Weights of a small transformer language model.
Architecture: RMSNorm before each block, rotary positions, biases, untied embeddings.
Training: a variant of SOAP for these matrices, 5916 steps.
Each number is 500 + 40 x the weight over its row's rms, rounded and kept within 0 to 999. Layers, rows and columns count from 0. Numbers have three digits each. The size before them is the row's rms in percent of the matrix's.

# layer 5 MLP down (transposed), 256x64, rms 0.167, rows 117-150, columns 0-63
101:519419525558507522424449434489535482545481502587503533453516535504615495452508480507484495462501487526516551469517503441466486499509574534527476483551426541514483442526544512473499490448571463
089:560399536538469463484593557508528538525579502446512538574493523484548459512489500459534501477503479506496556512516548504431515466506529608432521497485515508499505507568469530492520505498554443
101:476534478462479532476576496516421502554458487473454525478557573472531507567508444495575500487503516462409563490505508466480578478494480533455556508540457472445553511460493514483501432536470439
095:554521509481496504515509489425483451426462512430531573500536398538490489528536522492480472559434527514472511480563515507478541490468454425493459461469520536436588546530489488502442474563502502
088:504529529535513491509433591556505558466529525478482407482491480530488508419482541453459512496540474525490532544534479415451468438559494528502476529478530559504568570548529434517510521475535469
105:480467523492509430517491497522528582440557532447508473513539491545531509387464538520455511495528495532488452514489425550482513482550487558499538467539521518566524512472574469427467466415521476
096:531488571585498454515499511496520471531495495601501443457541536498490520529455494541537426496522468510451520466469467485440543505557524587479554462461496486498514512449560510413486482442506567
096:483455478510532507493480420466484503383512508508486602522615525459517462534558504528494521534498503503501589549466550499547481470533467474486483501475527546521534493514505514553505574471496574
102:458493490485484481505513552495480498475510504457465551512476466549475518453530473468454491524490508472609537577483534515517470546478511493535416597480514496507411447503400527510552516450486424
090:504391486527518481520521554561481443486562498484454487510454595416488520498453489545539474492536494460549486507555538469490478488480540503482457454466510479555551530478510504498458594573504552
098:535471489465467543484516507509556467476480557447515548437523536535512496533575414481458483496446469495436511521522542552498488537545581612460479504439509498543482543488561523468524491507511426
112:446546509490442475499433435489514436475487500464487485507546443532424440513518489496420508553441575504472506461484557500463463469493419453532443504522490552460575502537431544503496504515500536
108:446548515515492514514447472433498543612541515441540428559513464533443495493538483545409438493511490468503459499495544492518515540453454504521479440509473520512563526404504520474504451540494499
102:428451527483554488510528487559471506483457565546470565453527388534478502528448560509484453547499492529430513452528537495494508581479501476474423457531494527524503553528510524456529540429483497
119:571546515522512526513526512470510546470510494473498475543537472583572526535548526515456508552568445468448487463446494490414511535550436575510529494515471568529501476481531560462436506512549442
096:514519465499518528569472548539508499487488489451544483570532453468489486626462458505540478504462500463481594498437534508492493470485479472483435530425501559468566476588463515479445491504510534
094:493486516546528543537540479469477520573444477468473483467427430534488481448471515503549529506607493532533497505536485434536481578555542479570574477583530463500550537484493481466538502514476496
116:555483485517513520510525548504512547480454601425523505514458461597517512465435460507424480540531476471494529502483465456481550478551587525455501455533563574523503492526442525512496464479469455
112:592539561485475447523498443434496538470456496534536424488485550471432474548492493457520513490505561493399501566523525491553440441499518458520494501497477421480506483503549437480494516553474487
097:540543555463479502529484494490478551446460446540460495512542479501486446451437476480494508515488546465457530456539595492505449481448465556492527490513460550485555551389496455537495546558431506
091:518509518429508479444371509452435528532510470497554527481448472512558540567489445530560495474415480521481469522492466528530508517480502509508487459518463543521497443511495483570407564495486513
100:529512449530501509560503470509587444436535541512456554490604521536498476560517590483507503515479532484513539495512511390482498401457473488474479462564485464514468535475480499493457503547513494
101:478466607479446434469499499487462484531502488569516463503528533504478509556504505491464472520451515533459532470515558511520516535435467467393478537490508418516505538491555434499521565535593503
094:502550452511466480580558518462569455492519589540526500530532487562504473520494485474390452545462488473503482536575519517476460492512549538478465520519480519502608456474465475430477471513498520
092:513464519574478457457480468451437536468505516481495485564485473506465511478472459522544523525614544638514530486529467532413498493482457442533514483542504485505541521452484466487491498456473559
099:430487501549431489521487486568485484526437487443465446516513484489457450566523539405461568537527499587514480550429486502499516445478532474557545561499479466493528530523487529536468512495426505
091:481538510512482496467501487482441557450458584481470474492455569436505477410482576441471520466509579485483559477523480457430496511493575529529460515508532495491482533440547580539479523535494520
097:531541478537510542522474495584528514507544427466526498524500526481493512440550525550508497427509446566588454508521432559526505418498571512494536531553465542532494453472494544493548497444495445
107:505514464555493544522517425543550573531506432485517497523441459500558512505509427521510500501447477484449391562507459522537520506518508504445544477479457506577465535497508507512583474446507428
102:516526466479506449529404444472496461533474538477569504597509478553486436480514461523468546488393473438463522489476482520531454491520438544551504466520519499540562531479467566493525517555526492
094:502432522536452547506566517554552547475457576534534503557462521455562496509545481553521455474448531503414523529558555504502521530460525517524464441477472525487557478480560525539426543475474487
102:513475484455501493484562510527522498500477401491431561530527515460468584479457469515519514455494481537529472528498559481619557468607424491480501548472521520499514451482430510524523512490505509
091:467513547501514562527483616462479532526524483542441441549565540443536522485434492488482541526576508446524465556458576475514505503508497558481490497459472500511502465500455462428493506459564548
112:498539445499531467535495516539501438507532558565481526556532531454485444463546503456508491510472480506458552426532450546498530468550524508538484569503499473580507500525482485554615551416512515
# layer 5 MLP gate, 256x64, rms 0.17, rows 118-150, columns 0-63
087:483439547504435491450539529482535451457482484502511486505515445492504485565466538491572539568473536477466511482493569462484504504515463536471500475560622462504579512606475480517521538496449500
095:467575496491446539432537509498403470544532462488461508471517458482544549567463413510471427506519552494467535485460511564536512510522492509458521447523560444482541449434496474486495527443477470
099:498501487553564512454407412495421459461564534518545533528436500491570452470535481477518498524473448492534496488476514527506520410531445458459505487424471470495552509542530485541470545526480532
089:550434527473477465457502439478481503536454505507546513541559505513463517498541493565530490528461533532496483536460482499584478546497544433568552480517427428482479430463394544484470538498471510
119:561501464525439553475541472473451493509520454433548474509480515485517462493543482557447447504479561530488546532506563517523512556506513401481506510492445505430508452529605463514585542497501517
093:486497425535540546498504532447454497507510543437495486476510458486494475533529537462509517528551535529471543497559481486519471482491475395452533495444510560581537424482562549493505507514621488
089:597451549492516519462537474495535594565538462508539440504520468498443519502425537536496505495538540476492502489531506507460552553497510512500526550427492491477469468503386542520552486456441535
101:557522510569564500490484542425518537560526458463544480460512494504438458456455576515454395515499506545532452454524555526500449526487493515461448549543511555497446500481443517467502524522537451
093:524481446474502545471480550491451515527526574429456432505558526463430502555550441478500454458439486480544504431452470541517513560521571523474469527484473487511491444443495471441554523491459462
095:451484487542530497531537450424559496488488475479578538509514492516483478561530537459541535461491452436517557456430504452555570434465489410530512506561543498513546462490504549518471429490498521
132:494559449574475513457511596423533477486531483503589464446489514526521496516569484510536463475451476504476500552493496475526481517491508517448527486449517437524582543468551520580520539555517559
122:520560440549513493521509530426552479515502462439501430455502412440468490471567497491463575546517527491428568484508509460482458519525494440561450499448514527473501500589536514475503483544488502
098:453544476513502535473519508491508443505535469491471568489580506554436569546497505488488537523482521495535503534475554502523572535497556527586533504399487512466577419480466585491484469492466502
114:511562496586494533493566505536549529500456434482510507522448468494502533536504454522508517515632437462484508478545582521497542503477524467520483528460448574520513528580531429490494515526491464
085:443486549414487578501504493430524489567525542539490448494470520469394555521422573480476543476493515469475485475537564457489484457578535505537505505513468485496465464510492462490520495440445520
095:530513538536510506493562518492503559586483452545493487493442510516524477500512503469443398561537472540451490507514495555498521558586558518502522545515536445432453509450441488482486438563514544
115:529457564526553519513586417452397475514514527446517425495530467508523474540516462487483547551446448505498456574494522529517493459514465474472493538473455417522569536513485502481512507439483495
111:530458460561534427486427496467467415465520513515471491454535561488445470538547491453556514505479437485436554471517463437496485507545467541500459497521433507452526525468458493510440486509451416
105:450487513495481571491562525473487544467502465568552463469523439411544481499466557498512504583466485491494494510542570477519517523519407560432503475542502523494543538460484447522542553564533478
102:501477502505478516483462458459512467466503501513542531436467482528479522515557524509581530508484549596505456483450530506531476518442590480523463528459498518425467527524588467567462454518461595
102:513516545529508552572522488434495520525498478471494476475499515559477546502524447598445465500508492588547547477491523556521513500473544486456535475481608540457440497459478556544428495520444502
104:450508557503521506459560548457397405527524485482560531541498504507472534469528543456523479516420502555498540510509524458500480516548504494547473573501472452493471591579469465493456513516523539
102:498474379560464524441511536477538489492525506488498440490521526490492521556495472480451507558478506420432502457487506509460468463516468463474489480517531478414517499466468553521436573555592471
082:535423531494529490495489477431465595488457445537522436549474527526514514418524430476389478463500485546428526500491476528502536554497535482509479508551489501457498579487482489466464500508436529
103:517501505413541579503480469490466465518502567538571471531486439511475457591542481483533492506495517546481533426449525476468450531527525456445572484490564531586489536511498468507480544546510452
086:485515453519490491527433543538468532512501495477453519428447521540416515529563451492451528494606475511422512537525553448556487469498531529546484484502419550507530471542524483517493502457422465
104:534562562451492540575512453494531494564471495524541534420573538470471523547484457484475467539532516491412510510510561474442532501448486451521518504472561472504579511520564537500561537473481538
107:446411489497505460535532468457486514464545470534493484443536457480472541517552539593555477504430529586546490547447536452560568470472451515495528493491466471512531511498486436504423515514522527
111:474542505529467542489463535458501444460419555496496431550550526461462579509449542484496483567599470491467454523488549478480445521488498578520502459462494451519519572478460485576491470494499504
082:478516524501465540576490508431492487480441476477512525528443501477500531526504450573468484485583494495477519500529518458523558493552599567500443460581469449488409501447466491486437474468523517
098:519487539450552425468467537462509508478539594513525469512499510591483540492420391480506551514504486474527503497475436555517533491531530492419487519474509461520561537510530423489561483485530507
082:476489507478505496543499492450577506403507508521558453535489475476504513486513537492511433527550471478492543484500527510451485517457628463494576536561569524427473514546479468516480448477422500
111:473591497510469509467518570492514487554473385458479539505480475506446492498515489458532457538510519526497495514496478512550508523519519435451438583447427540561533459532505466560497546510447564
# layer 5 MLP up, 256x64, rms 0.144, rows 118-150, columns 0-63
091:521493530507525471424485509542451512509454460406458486482537537418516449498483504482594444524542562508491531503509517536435508520501544546456467538485520476541512475514502540530497450556380478
088:557443505528496530540554435463554523486513473501467490539528556521556552473488498465523492450488559517503541539486485494411436466470537463533475553477475517528411440473456441438543489477434545
098:587549575482496450517491480499524463450551486518504543400489483475535527536501542429480530493539534527500499499545523494549557465489484450498544441537484565473593457438465457485535555495534479
084:495483551529512472520553512446459497462510519516549516586556410497471519582531494549517463563472522517534498466429518522576490520500534525535556500551474469526464498462393523477491518433464469
101:481578504520512545567461546514511485549550463631490549423503480480482543472573522476455537475495517395513512495464494526565512505516495491507475477525499504476521571470463523533577464475480498
095:495581474471511502570472459515521452487495506588577541522453500536547555505532426529469522540463515502486460479524504549498450505419531549479541588526486495532493534517491444557471441502561461
087:547479571510477560490530508527470531499434552519481472538488499451472500457502480538485495531454489580432415550424478516522510577515504494552488479548507493590505457562509575542501563464503501
104:503497440518584506467507476530516519495507534483483528525441536627491558578504505489456533409541544441507539488544511510520463549439523507502482474571487521513403517498465532504481435483497500
088:467575572467429469488462517527500503451468506483528521472487413548450504540461471474569526490466482528501557472483529513474427406503454460526522493419481474456458467496469537490512522544558435
089:567554570443410489548426512539485519517550489459362471534516487485559521509503541498526502529484525515470496520521482550483465534469513524471533564491458466486508503551484491500599456469505484
121:542533513499513440541531430555531468514499477460437512507571530448467516475484505454495495515430547506425472570460551518439492559481476526546475547505486446473442429534533510523524428509432471
118:471480534580592556444485450470528442485473510494451538521493541525429561517531538510477543477454484478510505530477458534538466505494427463486569534461594491521546528466506522489476456410499501
104:542469513482441509521502426567455457459460512534506445515484465471475482469514563515533457464440483570475535448482479509523496520540455438509493489479551463490393535547488444581527431529486548
110:494503545477486457548530550546547429445563537535554491471502532489509515587537491487532484552539451456540457528530507528538440475501486515523543504525498514636532510454492535499412508541506529
088:525540469568523497507484458502569514490483542528466504542540512511478528471438421545472576581534464567512411466532492543438530542490539516588464490465547560495473530505528505470498515529551467
087:542508535504484469495529466554485468499509402531423542484474498480484556505440513462567447475512477535448531530547454559513503446535466445519481588484456507410481515466440513461512441531547518
114:434513532463498478516467563437536583525579555510495476507432481520441499477527512501483536526480505527550562446441460476510543458479460556455518499561517548496497467507519488472573542434577472
111:537479486466508493523529441458528431441467525494457506520563529522432437556519457500472549482449495424477575543496548487529425510528474515442468515573464450507540445455489468521493470479477426
109:513408523548469530482500535511508450450560484492442568414524452454540463407519574504470483436526500537510488586463541456469495473544463462460523512513502529466527485513504480510462546537524548
108:548482475495458466479470482482360457514470452486574486500526538521513551515488530568490418540521545593539491489494492533434459511489497495505480573535454563522468473524511497501451571511488506
107:489408502474413442490472484528465485463514480470499468532573480447537488566460553535625441526501554500474490514491500455490453465475573459514509536580493444510476535516488488491514494473549495
104:437511515593480493461547455524503433512509543540458492495584479506533532507484492496515509433439456460511559491526558550502515493491498434512465433478523474540567554482515498440573577533524453
103:472493524546519495501440462547441504489512470458420528463529524515496439465465494500477481426550564561463507475538494462457546540540458584550457471479516492496463481538527508542578552475417447
090:504525503486448527487557565515458482509462442506428485425492427523559474480469542481510449565484446439429551500497511502498491501495458507463494544495448468506548440557492477525557466460431417
100:512546501505556527499462534559511513527495535490601454520444465524502456544558502491534482479505517498484475432527529503507546564499455453460472497443490512558384537581479502472512539476536412
089:570459534550542496491517415502496465529514516511525545457535443626473505509499515491451533477539498514521469519497496508564406491466399504495461486472455486479516589481473457506484458514537548
097:423488500537503557504508506513502511478492477475456530517506417520488558449543524501454575559499493492602589449476471514526546502433519475509493533600464557483543470476469512485486474555555477
109:544596541535499511583485500533492473514487468448526485488457479511445569474490445444472525519441520487471434504539493570504430461421507521474449530533482520460426554447560508502536485495545502
111:455541515476511493450482508518455560541535527446405576479497533459464592496491540429544485482457490546507533523524514545528522562488488488492560488524560426525509487445448551489496438495434486
087:542557548529527467507494425606509518501608429451504500504542485506438509498483524510483465521466500470517470534512517510564481525456430553518462558496569548528495464512556477418530496533484503
101:503520469466529534504491475564537480451568525497477481540521469460518382524542525566497476481499390496495517526431490557489512541478485461447472482442506470507550425490481474466562438515525446
090:568524497463570548547468507486463495524499490451502479551453525526539493545436495506397514565582495438488451512456514521531439440496517429453481526524447509504460429466524496500483496567488539
112:521547421531526492517482482490512392529519467466529432496465475518526588480508428514489443481470512425502495501461456512478500472536473425372473523523431505478523500492527487514483477438506476